Weights of a small transformer language model.
Size: width 64, 2 heads of 32, MLP 256 GELU, vocabulary 4639, 0.852M parameters.
Each number is 128 + 32 x the weight over its row's rms, rounded and kept within 0 to 255. Layers, rows and columns count from 0. Numbers have three digits each. The size before them is the row's rms in percent of the matrix's.

# layer 2 MLP down (transposed), 256x64, rms 0.0987, rows 151-255, columns 0-63
118:086154117117134128138076133120167096142135097117093113103134125098150177119139135073131202142129133136202104184123122187143114094114126163095077149191169136099078058070163161112116149128150139
107:108116128098132147160074154144179097093152085078182144112154107113138199169100074129168200143118125090119122109106086118132151171115119118107077149120167129168142101078140138159055141122134183
080:030150176071157145096167135110138174168134144137086125161128112140147083123146178146080201053091105093121109095160139156102111108072169139148124131123138104090108141138120152138135144141176122
090:079110098113085063110139129047109131106150081145089169165102121112134169152101121153108122176147089088183141165116148099161136124117137186190139112104143068109126135100159191144169159099121146
093:153140148144111158111139155107073152096137114068097161147185139098044183142155197125125063162087102156123078102125153119124136120116158142119183110142127103104065149174124133140124131175116077
104:131084172197128176083147114121113105209107088120133200074124127166152106107124120145097116166120108125161082101168107109143095101137095156109147161108129095121083129139108111156141126229146146
107:104119160135075129075129156082159197133059118148175119075112121106094127126163156168139099112147145081172137043135160161130136150086167121116141119145140141099072117180115152121185097117106151
089:050109102173122150155132059149102198139145147073153150113116124144122096096177150162078145101149058106150086137117157116136106175105163160131141121078135130142126138201118167090119137142146081
095:116126078122085118123088127130100189159112092134127164165065166153181158148121126134115137114171097128140042151160133075111129098144151141153149064146130106121119149108129222138134170092089166
096:096100126151113131172106146134113196145155109148133150148144165160056138109130103169138098108122099082150110161106096116142077063112133122141175138151146135182065141173133142167113108023112153
101:110163136194097108115102098185107165143097056162111147132138117160107171122108175141089115121119060051176136089162177100091114136163160140144100127120140098123126141109123125206150159126090153
112:120118128117134188180124198126103155114166113129096060116137109142177128140114135149083211103142146182144134063131115131119125186147072130071150094119139120122120103133110145107101158048165118
100:133131150168092083093076194089076098181145136128126088110083138124101150161109115124136088153077119151130096147137128116129136197142121161174199141107121115106187126103076139136087196131139089
098:119176115115108139171124148112179177128125155192143135115078172134122161109197082145083154121175090084119079109139110185119118082125119134106162090123110190074122153148086108126142170128075098
121:130159129158088124087108100124097052084153148090128114154135145103170118162063130131171125197144147085106140220162122116133142157116063125112094191157152126104134166105119073152154134125135144
096:213104118161099108136125156135135160110054112138102152102174117101188140162101139095105083149167095142106135129124200160150075122108166125077112158141080127131188136112146086116071113153097131
108:125118137141103078123188094136132093096117132090140122161120138147136065196152136175106101184154158106103111120093173128128127151089204183102149065091160140084108128120142185084159106133103098
109:115143120134093056126102104095142134120143082141139175118140090165124146178117110106128095117096123125124117105129065172105118164122097198154135090045140111116146118095151206160194122160177162
109:114178136148112078149100162166139161173122134117148098117096122119195136129075157094133125102155081185142134178101112090113092122114119152086215091118145135132085140177154133165155081080111075
100:124104143110073082141125066091144193187127111171090185124119158052105059120113119124157140140117068111211109130129147150161154130122082116156167150143150139078143107149135147130143150149152121
114:097141205157060166140193134091095142117123113130130167167127116088090156170123101129112093098176033125134113163111049200143122149136140120110118100150151111118155151094127124113128153134155129
086:110117144160105080096093090138161172121095100134096171086129134105122132137103137154133143094154105155183166143129117181141162115089133170102182125125072106146084101137111124127183080187215074
094:110160088140086099129103171128135162198143117183195093119106102129139096124119162143108131099133150056133142125139066147154150097079095196093110127169176181107128137055131149148127102130147106
105:154073134139134079101094110134113194102199131131129114121068175122134153161135077171138124120143125089101194136059117144161208130104128124099170117101164108121091133172097165091133108109097136
091:148149116096101097125153141126124157131099119097124155115111135125083146178129206167128203094066141115161148098183169126058084137093097143092133128086109160126089127130178108072182109169138126
084:114198121114161132134182143108166077185084153109102096147174128063106126105169103104161133137106101108160142097120116186149142163158121079105113139090104098126196147103134082083164172106115167
112:121151121165115100101114132067155150147122146145122104136129130139100133165189179197169207154122129116136090071064123112144113138060069083122142156106126120157065144169168099119097111118150147
102:094132114126172148137149069135157145117141188070145082141109150170071151161099109149154059154122163131088167131113100132077108087129136176162139101137120141162119167108101199108170088141072099
114:127091164139110142125064109152148174124090105200056190109136174175187112158162133110103142119137120120093181106183082150115095114106086149138123173106110139108147165098123125178078112124112104
084:156134139144124123134110176067174123126086133125169160142138110109144099167114104131084104051140117091087114112118172198097090140125099111071190113161155139177122140207109144147144148136083079
072:137156110132108133182154172114119116146060090132106076092154157082183091192148115144125162062144118098129115164103140144105093090160076155170153127172178162117091085116183123084125121124140145
110:102128155136100152142106105137123159123149079157163108135100103121123141122094123105139133114077158064128138130187099107213064101078104142092116137108103115181143156209173136140127108175196103
089:152126101097104141122125102108093124072152148112168181113105121139124089180145179098144100208156139119039178113151127120167111136148129168140128134196114139132096121025141119154122121102129140
118:144156156121128127164124146193129121066113101132121056156124129115129089187126159180103180122155122160112152098188105051114083125121114105157133122102081153059156179145118115178150124103129091
098:130120079123149103134106147139155124124111109164128176142184165143112107131158130085155160090112105108126139130123130133151002101124102126167062165095202105121116106120109168070129147153185149
078:145155073131095180150129098197176100164075138143100126081085143099131088129173108132133099156149165146071077145110114120134131153179112111159181094086051105171148118134102132089109131160149131
076:161125141149078096125138142109123164112139128116081146118142091115122113120137151117181200137080152149124071086125139145135131104183084156095141142137174115112124076059127149069200152215114135
103:103094171149149140088132145060167140118129142155158141152131138120118170087151087126140086133159160131098167148066086145136158126063191144103145107159155114123052165098106081156053141147154145
098:111118158113091129124194130108139167100117080155201132107129125121109114095146126223087111131169164062095083163142119118121122083101127167131122157166107142142142136092147037157106104162106140
100:102133182101115080143148122074160162139130093160099095112160068111119155147097071114124116137169170170115120054161147113166119132124127187119104115108080088117103176173104125136153169162202122
091:099153113141130138126107190125136141119096108131091046131106085111092219130145147179153098099173188127106124129111137125115129146172094142105198156171113113110148074094159137096098194106131129
098:145106161175092102149082123139181190112070137169143133138103086099186113104097133162106109156091057169108153107110136150209117170077149098073157138110122113109124121160146140162175114111123113
084:148116117107104127177124088168122183148092076128133167147090127094167088162155142185095106149209086108127100167105111096165066127115117086137134084127134113133150139155182074187164093129142130
080:096121168144131118136087153137164154078159143156118162100113158074182119156168149104085132130086107100128177121141188123145047072104125121125158120142090140063112112087122199197145127127127124
099:094138112103071100128182108120077192161108089105119121114115058155114141152156134137148206104134075133163100114161163166072103129135171172181159138149139120114123098130107139106202110163119107
124:087067174165135124140100112145160167122086081128127130105156108119129158148171217151132140105139102131111106112063116177140106187125107136096091109049137107131097125120183163117194110105144157
092:186149085140142157104157140158116123168143175090150126087092134141095188086120081088093077123137104087110090123174102112150157135163162125110142062152132159124076143114071184105128138190164132
110:145149178124116126099156139104183073140147127047109176129147087111124165143118135104083142082152174092091140168178110102085182110168151180159119121124095089104122135080083111152090134151123180
106:160104127130162124076173086140109119166147091115194095156104137179111113113147127208124098138110097041161143151176094119177148101127184124135107062149142082124129119170122149138141125141077106
098:120101120098094109127157152102099199114134161208050133115152139126166073079138083112105131126178115092131165136118139090142108104169196087125142149058166133101168158136124116143122107100140163
105:117092112114048143100048139108068147186147101135119134162086135157096103159130154129123131103162140134102158076126131166079112116141140132174136104117106085122125197139188113165161134186123182
100:089128106132057096087150114147118128150094149111122185164098137124145096147045162192133119140154101107088119110109178102089153171132180171129186062146138103144132129124132083145180125100167118
087:117085121179122128139082194127115195189143122100156161125098144188105133158190113122073142069108155075168107103120153128083105085131097139122170110126136175118142146131120146079086093108105161
096:099113100142095080219116164082126136131082098112126086139185143089154139082162109141085171114138147129193078127148135186140063139169102165136107138130135108117100112140091166160162114163148094
103:078113141168171122126166182106172179155126105072107099081153123098145149190085101139197153149130104124151154071158133133105170103092115093119176151102083099129121180177086143123123096125161114
103:116108119099160099114102148134111173151144139124122151093103065106177173119168175101106135136143105153128118114107154101128138135065119202231135159101112111086131126072169113097098176187122104
098:151116112085072144190152117154136089155070106134134117154123093084181106152093130141117102122126169105094107061181141150138084103174213105112120103175066146114164120116150150152124131126174156
094:061138134073186132156140139093083139128169114087105143096097130155089122109135076105155154100151084166152126122112117106106161124083149149148132092064123134187083162151159161116115196178166170
104:145112096149102105117091139072193166115131097136153074117166141148095091116143132143093170105105120169129120097116126184178122135092033170113116130142112152133119162165174214075157127122132128
136:183139176100140095129109168112087192095102123081185124133189073124094138147148107129103121088200104145132140121197183098130113141110059153157138118118085132142147122093123152136131093085112166
117:133154102122176190160123107127096140139189126127144119099135161128112139126131058155148115155134069116117183154148100164067168139163091152097054187082076096155072153144126150132081130117129118
104:139139137147132097146088144096153128171206062086169107083150145091105142117167121114120134159118188169147144083134156064151138177090118101078189105107097143110137154147098152120153066150138089
094:103076167121106101158093087177143123171173140117173180141102157109163123117206133138066144125091103057156078099083086184176131120114150145128113133137109143136148134115122166110091132083093162
100:145129167130152156162134075211040131121124168146101110083130102135122140136106103104101136118125132137131070167107153154093117113090175177158158112093089192122151186129156160109090135069100118
105:121100175147105096112111123127152102060126140107170170126190133101095180154148128128136199123101160133130128114170026088151183115066162099079103115121146118135138155165094090156121156130135117
082:053156103151139122129158124093113127183120130145159086080128173100061085143115122130100073116150086146136103128159074128164110107142158112110156183168141083155126146154120157149113209082180108
086:069177143153111153078128140094117205162134094125122090085104132144136154160153142110095104129163127153079066153149176092146086115181144141117139121078142132092100087125078179154099169168142170
117:104127165164186095150158095144076107133133098144153169094103117126184158179138127132186078163142086144120097101133121095093128098168165100056113125142149135110046126107148157128084155145106190
108:135125101149095090087126154133120158147130139144140113127144156171127134054148123123076144071082121155088129140110125139100081232105130182204163170096137106131085118121130172115165084160130097
086:102103132087086094149095127119153095172082084176107103132177100101161144117182135173114183093144089113126089121114146129104088114185081188135144114135178097132126106162103128156163187125197116
131:145118156118117170163086096150146147124060087134142110132114103105193144218153130120146124102162070093159124159131172144118146145105111183087163049102114104128100185127142126107068138109136155
089:151157104141139134103112150134152155163130145100095212111134134170123125182133139064133113126102097163106202128127151174119103155132039168149180134100125107114081104136123105082128040122110123
110:110062174124119145132163095137174148171102106158156174144068098108117168139135167130171111119136161062128124061129159192140087117188101127106151149124080145087120151111094143124164063131103135
103:088101173185100136126196127083167122093135125086180132081155106133101153081142090141131093145119149140100154110127102128138145209078082135100102146126130132119044178182140150129112096141119167
100:095106198077126096119175105150145156133046139146109105184187136112182088117114184137101125091104109153158128133125147136120104148165101115115138097114135121118173113141073170096150071095119198
100:136155180093135067178169152062114088098086105186097157119135144127156109138189147164095139089109089132141123144143107157104114125150115095125100114171187152147068056103145104141105164154151161
119:139130144112145145112067099066145155107108156052090138087105055095120165176141186111134186145157146152119122135126090110123164126153154180104118093170157129103150104095111096131205098153147149
102:097114129170124122113113162141132121133121122118110121147154104119164112101159146113077232081106112105143099169160174156125098176126149115068186067077194149095167120120094104130168101165109105
102:122112122101104128115142084149129127131088075181152082135126137112175161158118159121133138113217200151134118137161133159095072155167121109086133082154060146117159101108110191139145110070149086
117:137115142139110120158144160117076153140137135109148069146147090064105149162168192221106101100145101125148123115086129151158126074101124189132153122120157116102065131184085092119148173089110149
105:191138176131168113147112114154094163137147115147128167095148144118091099139117177169140118118125072091129083084155186212055077121125087136093152154099115092119136127140074137131177118124141174
090:163115134116149184201092097116152135127118065158117137150133108090119150125102147118139127134136109091169076123152140149173143152173084140093164038095121075152092141142115076172202139109106141
103:133122130124115061132141168100118146191099152093129069103045104187196099141101139164152114095095091145118113118135134174153121131175083150117219130130127137125104128112108166144105106185121124
113:106131128110165168110108141077151055094092141096098161115196091102134197138159114147128170164113098137106148162081153163126157103150122162142123159205163142106096082060100108107138125124106159
100:149126133091095131141089120163143176161091165108062176088109132132154143134126182117136159122089151168093124111139154135084135160137111138167225103178111108119115104054099099116185127116121070
090:167106122139088126174029129092118113147131083146148137125139072124156149106163117113141170142155107105143159150151160195107121095119128113130095165151116099116038118125145070212106136152155140
124:142149109098129179103127114055119099100074124146157089121104120150185156093146119213133149115148153117070135107179067146125154096112089166137106155152159130091157148079141190105122116085169145
104:090150085169127097165106121121084165125161139124115119125138089124170090123169114082139217077066139122200135142157121112118091166163138082152180067163111103129158104133130175109150093110146149
091:123162100233151122096138172102145098166107116122092038090143165077128194127170075130143086137148145146147079103123133117178137145140120077088152137153127104174113119163104137129110130112139126
101:168144174099130140110108159069139092115087135182207114072130115095153137204085058172136111129116140087106107130165148167128099066118116124113107151187144115095129118123157137143100115165174132
091:134157117096117123121161137131143175117095151118132080164122135148032146132118162155146120064049148136175114125111142169104101080099107173144149118174126154075173155094163087122165116124110195
101:144119156126142169088172067081103059054164180115106121154135136132147127179201077145128131148165084122155102144137098143139176151164113110105164114123132126118119175158083102148066113131112092
101:154098088118139102134103133105161141165090113178109130098131139163132106164135099191123170128181090089106114123088144147135159072069149152174194117057077069086117142150141160131165109163134107
122:163150138153071117092155067114119111020142146081133128129096095117125114186149168098105161219120119127156180167147090148146124135094114166142137157134155116109128113074175121128108106144132101
110:099108124185188155103181158095139114067177099077164150157151112131071145139139108140147099155098112106074172081151110148141140145116144128089116183116092163093109138065168108166116168089159120
084:096152072117099110139197147145125207095153067084154128111091146108123132170116116118094087174104131133076154100098105189139079145081133108158176140134156146119102162130141090095117179155149170
086:136131114111111149119121148087191176094067153112118163126151096096055160141088180129092126097100190168106149104130138160153078072136122174148128141132114144141141113131169115108170121145185048
092:093142080075120192142124150095079153115159090119127152169208052146151186131087186131115141100127147148177104140095165130122096154085112143073123090117165122167153145118121161115143093139114105
100:172109133116089133151132061134159103105102119155120223178161158151117090117108078098099168178136151148097119101139066164134150101105101087140128165115115128153067185111178111121126147181110126
096:107111151092104097177127138082141191106093107142109195108132135103194131093147153132069135131116103091092116050139172174132152120110088092112151123080157209122127108167101165145163147133123144
108:102104149090105092167139099131155163089039147086162121136141119096177114188136186155117134139109151121116111152150165199100128158124072105100107104159142111150099115066176113122190087117142116
114:177139101082108170178091148141105131089147110115092143118133143126124177090139139167118091110138182134106108104107070183193168128167139173095112117123102101059114139125068176101075140165162147
097:124098201116150085096146085101192117156134092125146123130150149161101101135162172185132125193141124091168115093185155093152160123110183121139156106107120133093072073084160094147108112110078130
108:109154132131103137155053092101178164152089138129110152091099079080136128085157114149135101127187130165097137105142141101152116140086067126111157142086149106179087143206138183141173140149161083
118:082183096121066125128111173134107107125183116151159173181157149153116072107133089130071166089143079104081131165143097144156181168183156123078085117134123106111105164129122165122139180107134116
# layer 2 MLP up, 256x64, rms 0.229, rows 152-255, columns 0-63
120:094135147109160114094119094145152105122128171184119152090120160139149077083160152109089131155186169168125119095140095095122129067172144150195129120194141115099078171183109109116086162138080099
079:171168148143102154135081102123140154165117095132110064118127173120125130146097089087167140139105164083139148112129134137150119136196029061089156166175125122145118177138120146195154122143145090
095:114116159141113173150135107210175112130145089116137113142091153134136157099106116084098100104154153178123151087186120147123124118147185142090095097181126076158082120224087166149120128092109113
090:158168121087136114126103146120188169167134175128109155126141136116093107140135105124134176110067165120086152053140073138095163146112205147093116142132085099121109126136074108151098211132084105
099:131132099092185103175158177128115133073104099116100097074177068120113153142164180160112136165111116143084159135191155149160100106123144138105046164119189141101106084130123147101121167116154137
101:173112111176158127114116104135149102130174101149127127164085143135185108098122161070167121153137095151091138179074126119187062146095099075173136131179160089164091132136108190149155114082124147
094:143153132156129127071157117127141068109119128036177104145095156105129152109078164129205130131116111108078176112099152094122096146132092125159175157137124200185135151110127118098110151072140097
105:163115188168148111115179125111181086126105158076143198152124107096145072106095111148097130179092152127071165074102142133147139116137134117101155171095180132104085133161125097179137083150174141
089:148135185100098144094151119125102123186120136186178119185123087116116104084115117111043150132144092127090142108150209100154118190156116164177122196105127115144091096095144133116100122150113113
094:075099105107148135168122121161166145073166115096111157148097105176130134165175082148144088146106185146119111148083119163220103132132149103109140121116163124158138136141073063131086060116100105
112:161140161148098110116082120185109085123150159100133157154117127128171104140090202105123138137115132126158133109087098108123125195128165135201133149103146125085078152055142142122158111027138145
092:101140034101101122158120150134167133110141159150060198152127122134155121148122126129125113124180117101137110137144159103138146121174125117086084175184086160112139130209083046121125122141122091
093:135176148133157165074204146165094149169122135118201125177092107169176137146113147112145119154117092157110195104105105092123114130036111133112105133084134086148107126127106128191143146096107138
126:140109170097164175134218158128170187189136149163103141075110132112108149123195090135150095120110135173134108062095124091099103137121188118113126045116104110146129108122120128157101109136104119
092:137143130132132046155117107152086046149162162091109122166091117120178138146112130090160089169142122164124160192088118126126130136131112162131132120146093051164069136138098130080185141118176141
103:087093109085122144080165123190192134139167149130143130134177140160097117070139105094038111067137127120149124145137098097113179144143196107139060092146113128142135127098119175153115118150169120
106:155132110144196088128087151120135125047139123157169107068154089117128168158108116139095105145148142128067129182119089175144063149172160122130123142197112125154064169157119103136095140102153116
106:203073114103127161154090146085088141121171079133132128146076123117125144117121161182181147145134061146139075124167136115058187109106094086126123143181151137106161102118118094128158104181130152
087:178126162101118161129132200096167141169144151101151178125109128168176123126127152044177111102140144092114126128118059132190064108112081144167108113142107117156156135113153122097072169109096112
113:131095124087098075116159065161134108130115103119132172107129169133100134141109096169144129151137119150080116127169088109105167142072157114159047158107182168110070133146121106136182177127116204
074:139163180137157134191111084115134116125158123162146093078137145150126135182138088109174155141137106108162103142095077100134081153176208107184086098194145112100084155136099161111116116129120073
088:156085174095158139136126134111186087138134121123051144139136178160173146087187164109149120120115177072110153135072172117114097100163144099127145054129120088106122171123121114088128109135081183
108:115146119165092218128143112133155153128153127129119096138132130188123142078115105185109084163071196126170136171114141196127101117084155119130119114163106138084119097073188183134117106097128111
095:137154130151166161155121125157163107137151088174157126136123136107113110177142080068100136107125159177103100145090120182134078195120191106136126085102111164130134126125138185157046093072089138
095:106099106134118115099108148141101162113180059044225133132137101153123142159093124149137141115181157111097148138137129078158180107104180110175110116148109130141085142130082108162136123054125144
108:090066081153108119119091122113167103123152171158043118163115126136122182131128148120161162145135106121198118201108121075161104127148092143109085107158158126128120135115094087155111150102157209
108:142075186159100143077131152127136128166103057151121151122180092080080119134101151187064162126105138181141149137111114166154134174120102122128113119094179127103102116138177109142118099175197101
114:097182101085132145116137157130117114139137149107113119115110153130130121080068160193099123163186175152150109089153117084080186154134125119172113123133118152067100122162084145094182109064180084
085:107117102140139163159067111111127156095247160085090112128109141138124152135171116106124153145087142128157112148124137102162138131114221118112094128126070159071169087140112127105092187131123135
081:075094160111152128087061024182139098094188104122103191149141121167152147078126132139110156142124146142153128126109134084137125148128118087150106098075131090121184177130121139156120101163093138
110:205147120128159099090146166093172156125054136121096139116096129102122162152138174130119135081159086114120109101084146116059170121183125162147138106125166133102085120097143119057143175105075157
096:135112121180165108099124156157132101131087183103131159136143142145084081186162102072169162189086084124111202165132133112141143152089068145106103148098129125128132112062094102133107162100178136
127:113170129081138237161133159125128130073164109131167099162178106070136105163094095171140134147139097098140117192114075153118160079146138115091130087138135137130163143146156091107067111122147133
100:156167124147123091093155167127147157101084114160170039085076143115108138160105096148168088124144064090118129116145132070129183153078135116066122081127127093132118167148138128135146171172134174
078:142095113145166138122125144116133137167182170124184149171107110109163174093139143088134140131072105082131169086151139177073113087142119121077108161084174187152142173120094128153073064159149127
081:191030098089153135136122180172138153146108064156085137079127129123096114158108139139109148122170092062126142145143142137163154159153153168173134135089128106089086155060116095124113122141094136
112:191163133048084135116109122179090122180102105170073141129160135127098097141075134154114122129127135126113135109125133185070114142164114138121075171057146172136157105159160151089181101116099117
089:152186134156135077153106116162086053120121166086106132106144114127147127146116167088129178109096161148139184152148180142167148151107114104154093124139128111124193096104139197079090131072167083
094:124126098111131172134186116193122142182108172128072167158111088224146102143081136109129070158125133113097085146122143184120109132116107105131077120118130120183093110115104170076103122122088156
094:168081153105169097091118097164143116137132158121120190132113195143124074086086101099113131143095109114191163103151131107148120136123092074174097127067136119132180156139166151150122090214115121
114:173112120154192131130125126134123091148132066070106095140132148133065114098144139133135138150129121141145166129148140108088153149172038151164101128113121133138137129138055114102136167042104209
087:129148153119129127147103141120153131166134111143114086089125148129105107083088126165056189060154175131088135112130158153065147185177104140138122132154109112172171108066127131048141186107109121
082:132094122127141119164093152093164201111118180180175108066138091148074111111047099147125135122104090148111122129129141132103166170149084105073083140133173176136139115163132109109167087083113101
098:121108081063159165161129171122080101112154104122091147109178116134129105141104072126122178130163135124118143155070148152150104122171139139124095155195084147127095171091135198077137160100143060
108:162084104142100154147119105123144157114169135102209121057053091139161136168158082104153124154088092125114145149128126140133103124088107077109102156194153115109080147154159155148137164099190096
087:140111106104103143126118221184143076123149097101149145181124154074078153122122135108152142152086122146145174116092157143126079137121101175173149156089080156171145064146092124138108114111086075
107:092135103108096166121162101108159169044192092078185106130140117120098184145105129137124095123193135111090167130207090139114177107094148088103132142158131165179126104127129121115110145126172133
095:144092118151161114122106179151114063136092103080195074156192131149145116126170121138170140115100100117171121124162103165155097143123150102142056137140168085159083134069139162093105189114119130
103:107121115121108143114104104154200103184196101094146148142092128188150165126051138066111134175110162094177134108129113115104173101119129139143149103146152053168118174124108161116151120070122124
110:149155098138077108104116135157079100123118092136111132116110213086114160100117139102119123145148164145082112158160109118137106145129108139153138202124049165117107110037196096117130183135096125
093:087128124182142131087143119160126130150081156206085095135105097102131122140119141171109122124143152147117167115103079136156078093136152160121075149153190103148105098090152174147088174086079054
092:120120128093081101097173155127155153092143110142150165189209168092124139192110190140142051158104108119062142072106113107124082168150134097092112130139146133142117098154137116087158106111137098
099:138165137124145145130118137137119055110157150181150148160090114110153149189095115153117136129062118149130123143175108102115073103100120073164097162156138169129176091101199135137175132072146058
097:123155079135116107132118099127127098189193123101123183151111126170136091140105095157112197158133094096169158165113059160164124126103103131178070115065144143134072136133142116083143168095135086
098:106135134064133155124176141111185132106127089140165078168133118078108141122204100161070157140105116102049124053143115111155135109123131130081109133106156113098149106164128113194127087172100140
105:200143103162156183147113149086122093105104131064115110178087140143142109099156080137173114120116109128111121189023138152135166156124095133121134134073104116179114189132144104142099155128142152
095:149128064134101092066196098171129123079115140159100176089115159122139179138064176093117100142120143163104174140148155164070088117143166146154120144070109125095092141108149144132138109147077159
102:152092137124118173141152092114136146104180185092190113116144154107226119148084148142175058135074124114128113148116134104093129095097181083092112118174109171111133165085116163128164113140103127
116:131139158130127099109138159087139196103162148113119066131187119134138165112077093144139107174196142137081048144071135110109132140112081229133120153119132092156145121089117118118148144148104118
126:123172060067143130130093136165091110089062152138130153117117121101173141165151173114128169109135129082127148148078123116130151094180126136217073150147105105118115179100113128145110162139057147
112:153127120125146142063124144127133139140181080118155126128135095101130183162090102208149107063147141077092110156119139081094169075132136156114100186141110124094183138154097089137171137184158093
105:140101044135137124113117152086151138147108200153124086086126109095127110138136111115122115121217172165071143128143114122138130177149135126102147165163116167179153088177119114125139165098112039
102:145062204136141128116140124130147124129104187180131094077113150132085100128105093117126208132108108140114184165083098166140187161120083128106144127106106162111134169150119080149088166131160074
108:241120078141136125096104126163149162110089082126108156104097178191183063134114146121073104131133109142121147160113158119098116084127113160150080146112112128080155154120165129069109102117110138
090:162054137087089128164079157133147171135162159118110174107123119109211174107092182127128125088157116079157157159101164139096105100092113108150096141076129157180099092083163121138153115147112156
089:126147122101087105121094078124147087124116119144122090090112175119033098178128137127165146145150121158174212095190136135178164158147068126113107156140123128167123146169122149142157127090093081
109:157183160179109049130139142151099055091108145180101116116186148115182128147107075111172135141073102149174144143131132140158099162127125109090102116107099137153097136100174147122081189116143154
115:122130153086152174161149098092105099101123150170110178157096072108120123143100130139143122185125106052168166099134171105119111086181066090115119104158163082187119206155121117126120135113141103
085:131134122109100120082098110154133117137192150128101155099201183149122131075059181076149112146120106176115111136143122052108148143122141115146131066143145155098178142056108127104160102103102161
128:127179127118144084125112159128181116093107094128130134166186098130106203109110115157150131160181149126099158189093142141134134168169083135096167128106157082191113114132085078064152120081097110
096:149122097139071112153084156090174117188185153187081118135122142097064153156107088147085164156130135108176142137143121179127059170084164127096137159131169122097099108135122134108108171097119170
104:098152093132081152108065133135104139189169159089162157138187068091149139100131124141096099135107100130080150146138127131197154104136121160108088147117145143121073107136160052165100149144190163
102:156132109175115072026158145160111129146117093132161131085124161112197166104089166137137100112142088135124114172072119070112165149138153166164113147099169158070165138136086100136105119148128145
103:186143141148185146094122109137077125146140136121102080168178139117104141116129090110067073111127126191067152126142147115132199059164123178161111116109113073192145142100101106117149149128118103
102:169144186086198130098118069168129139148120059103137064135134151177161133131147118065113106112142106154116184190133175101095169138119086164085138120086133142103138157102133142118142106158123087
113:094083135129118125054148139098122151078109120116158123148111085117160182130123105140146103200137124175157117077124097152137144122073101131118105152124168195205097081106181101182142129163150147
098:108071080123105142093146129109082168149159137114125141099061165149088144124116119177171066207127121146109156123077168130117136093141143131172116153146102110138078132148151138196142130193113070
099:127102171117208129089155099118132123143147120121069124165130149124115150132155061089128093127085068124188173106079129144176165091142094127150096137082113130134155150125150094111068096175190130
106:155124104124151146120124083130183098098131102115119137196179142108135072124100143181102110123135177094086104166164133199126140220110117143073129062074138114156117151118095148123100164148141123
092:127132102122140076115178107179094087167116140112136121073070130106120155137100133148092129090142102106106177100110119146191156161063134144172076165184103190134117119095202170127115132118157127
090:137133177084127087167168090143159105147126140129119127157129118127177130144091160177123108149179162078133129135048107115117143171149147133142144095133100063077169130120147119089188091114036106
095:175146140123200123098143102172144039098113078096197074102131114148066088128127138117154159118116079102103125111132105161138141137196155167086081135125122137141148177092136171103134138136112146
112:151106202174096133161085136113133098165155107103134134149138108117123146143158114139100138131173176070176070134110079090163154151106179129141106131114110142118114099060134061086124088117173195
084:167150164141132174103159096123097118117136079135159099090082100147116103105150057080134093174161156142177118096122075129129127119109120149179145124121212100114130126142172128089128158141168040
096:133149184136145091093206185135083108131092162195085126113165131076151131106096125140158109139111152114139140088068130109118149168134132085132158158082194158163139084113086100075139090121127128
121:125136167144098119165124124163163123144188154118109106141071118082087075208123150046093087131085100149147142132112214151160081151144133099097133144144123124127086116151164094149134133157099091
104:142105115128098140159098150141193115146142116125119161130040138193072121094135097152104157136158172071102098086131132132156148191135132192192114108105147129159112080136122097143120119057096136
101:162153125065082142174134111143144145115206103107123199166134134153147089116113210138095112124118069122115117136142145151062083098152138172085103072127135128106108176119172107147108127155099100
099:144126153139109244195134146123134091109140084075154107119123110113148170109120119133155057110131176084107122165147160104076127139117120097078145120122136106098149138119133149116131112134219175
091:124125067156171118138115118197170103130121168133115174153167156118082115069086122099176121108103088176154150117094134152163119145165143060159058084127137085120127137158146063157114116092135113
108:201087095142117143195069141137168095099137121107092114115174111140153085131110176135181095138113152116177091172142157136125055173165088109120113170118152155089126098113159167086149113111126090
100:126127145163091165132140096152196105107142108179153117108137115171089150142096117141049098116136168170106136079148151101135093176093163155049109142114109143086119176187078160130146145122107082
115:180131126099111164143073109149103116071115162081155090109113142145133167159112089118144134184117146111123160182146158153120098120031063141146109153071130140075185100110162154162103132125118152
118:125127101119139067114137130126163133151178145172155143163130106150101077102131152136079158091173131148096109116141066118090176111126102168188078118200130120071067137171122079119153172125168109
095:111147104121086181141118058182119121086166055146146130135146191139177092122138103106168157126101107166155123187145153153137124202150086089124120115119136076120149147112135100061114160083129140
085:165094136118167119150076055166138119119129188146147106092006147150182097181131107147145116171160113110146075136113130137103169136111182124151139113137131125123133127129104188124107097117100162
089:171115136161175071103092113119130117174134124110147098084061126105104130123194104156121131147163169162101183158120092160093141090140165168152164170177109113134067114167148108130106167098147065
102:113108115135102071125160199115185109170135123116177144131128105167152102139134114161125118081171111145061088117106058078149114159111184145143106133122155092126107085084159118149131206116075127
102:158153159078172209139122117169108091146177115106175078151089190159149107131085131094117132110158105112110100132094144169106133071089088148135140119131087135096092190133135177114070168123132112
103:184133139168146116123082082132119090088255124078111139155146121164171119130146165099155101174153108113082138153106119104100092116087138110116150131168143155099143136123115168185110095134157102
096:144104122089090179149129126165142100129152077106126093161069093152146191112177100183093098143082150146165144122129152146101094058117094145136109071105145094139120119088141199125094186122143151
106:088126128091166170119133144099132157089162113101154098099116068195131126122117132044112137141183153145132147157137109106146139047149100151130119111192127145151173169115149181063080156113157123
107:148138137209185118105179095084155115091161137104126108112073151074112084143145096082167171116107142157134154163070108114075141131131173150155140113134137106103139164051096179098123119118138158
113:072152159106123150190071092108104096149162150169147089166119123109127138129152101068096131103109120150057140110119089170153173156108130180136090142106151068094156169128178150085102174127154150